config = dict(
    head_dim=64,
    norm_place='pre',
    qk_norm=False,
    decay_fraction=0.611,
)
Each number is 128 + 24 x the weight over the matrix's rms, rounded and kept within 0 to 255. Layers, rows and columns count from 0. Numbers have three digits each.

# layer 5 MLP up, 256x64, rms 0.274, rows 250-255, columns 0-63
121162110110141129133135139109128142130107143137115141142133103133114176163114142082136113101136113145144107091151135081124172145155130093113136115158140109169110119139134138113095127133129127
098160094083152106093137119160136122154116120145118140123115088103121127148121151119146130132136124117157120105074109137108151099147125085107140120104105166136120135136145122133114134137148125
141129098128152130119122129128078137142141161093155139139106100105157165129139176095136094135147154089130151134173147159112134133158126107156185142134136090124134170148116120089090120125126127
098118099125099166150101124139159106128111112146124152139102104131144167132106130130083106127107133112091164154172171092121149116138103123166150159108103145098142142123138117097089111142082158
150148112076152096139133106137108119139085134138152136126152178126130142141094164120087105104143149127180110155106134119145108131134101144112098072129130095118104134152161136082146118203143073
124107117122151111104147088123092104176114097099149119088136119126116139130117155169120093126096128096164140147124174127134106146138096150141133133150175117160127143143137125139080092127139085
# layer 5 MLP down (transposed), 256x64, rms 0.274, rows 250-255, columns 0-63
089158167084118114138135119172159124086160131138143116114161136158159108099104164143143098117082148099140133115098130145142141145103153153143082133143133119113151118132184120140167102124128120
153139105132106135143136131115120107131136129093111151139136139164156096113169130123145132131122136084103129120189105132154113147093115197165152109154158114134149107121096150128173111095105125
117201162117123096116090095167162079148086090125139120134102168133117107096116131127112170131105135147159087158106098102194114099099108151113096112172119140146150107139137149130128157111100124
119134096166138090095113156126078123101135171105126114121171194147121118174129129101151117138137104166159131145119152153109084120150146133088143118158112118093089134122147167143123139135190109
163074118117101108132113116116067098113119100068116119129108164136152122114120122130098131161179113154156130123093148130128159146093161110116150094125125117106114160147123082123093118152129094
103111171150109137125146100114108114160137116131122145140109081127138112143122086090161137112112117101069118091142110111132148076115138168135105097107122125134094145188083092108149145091138157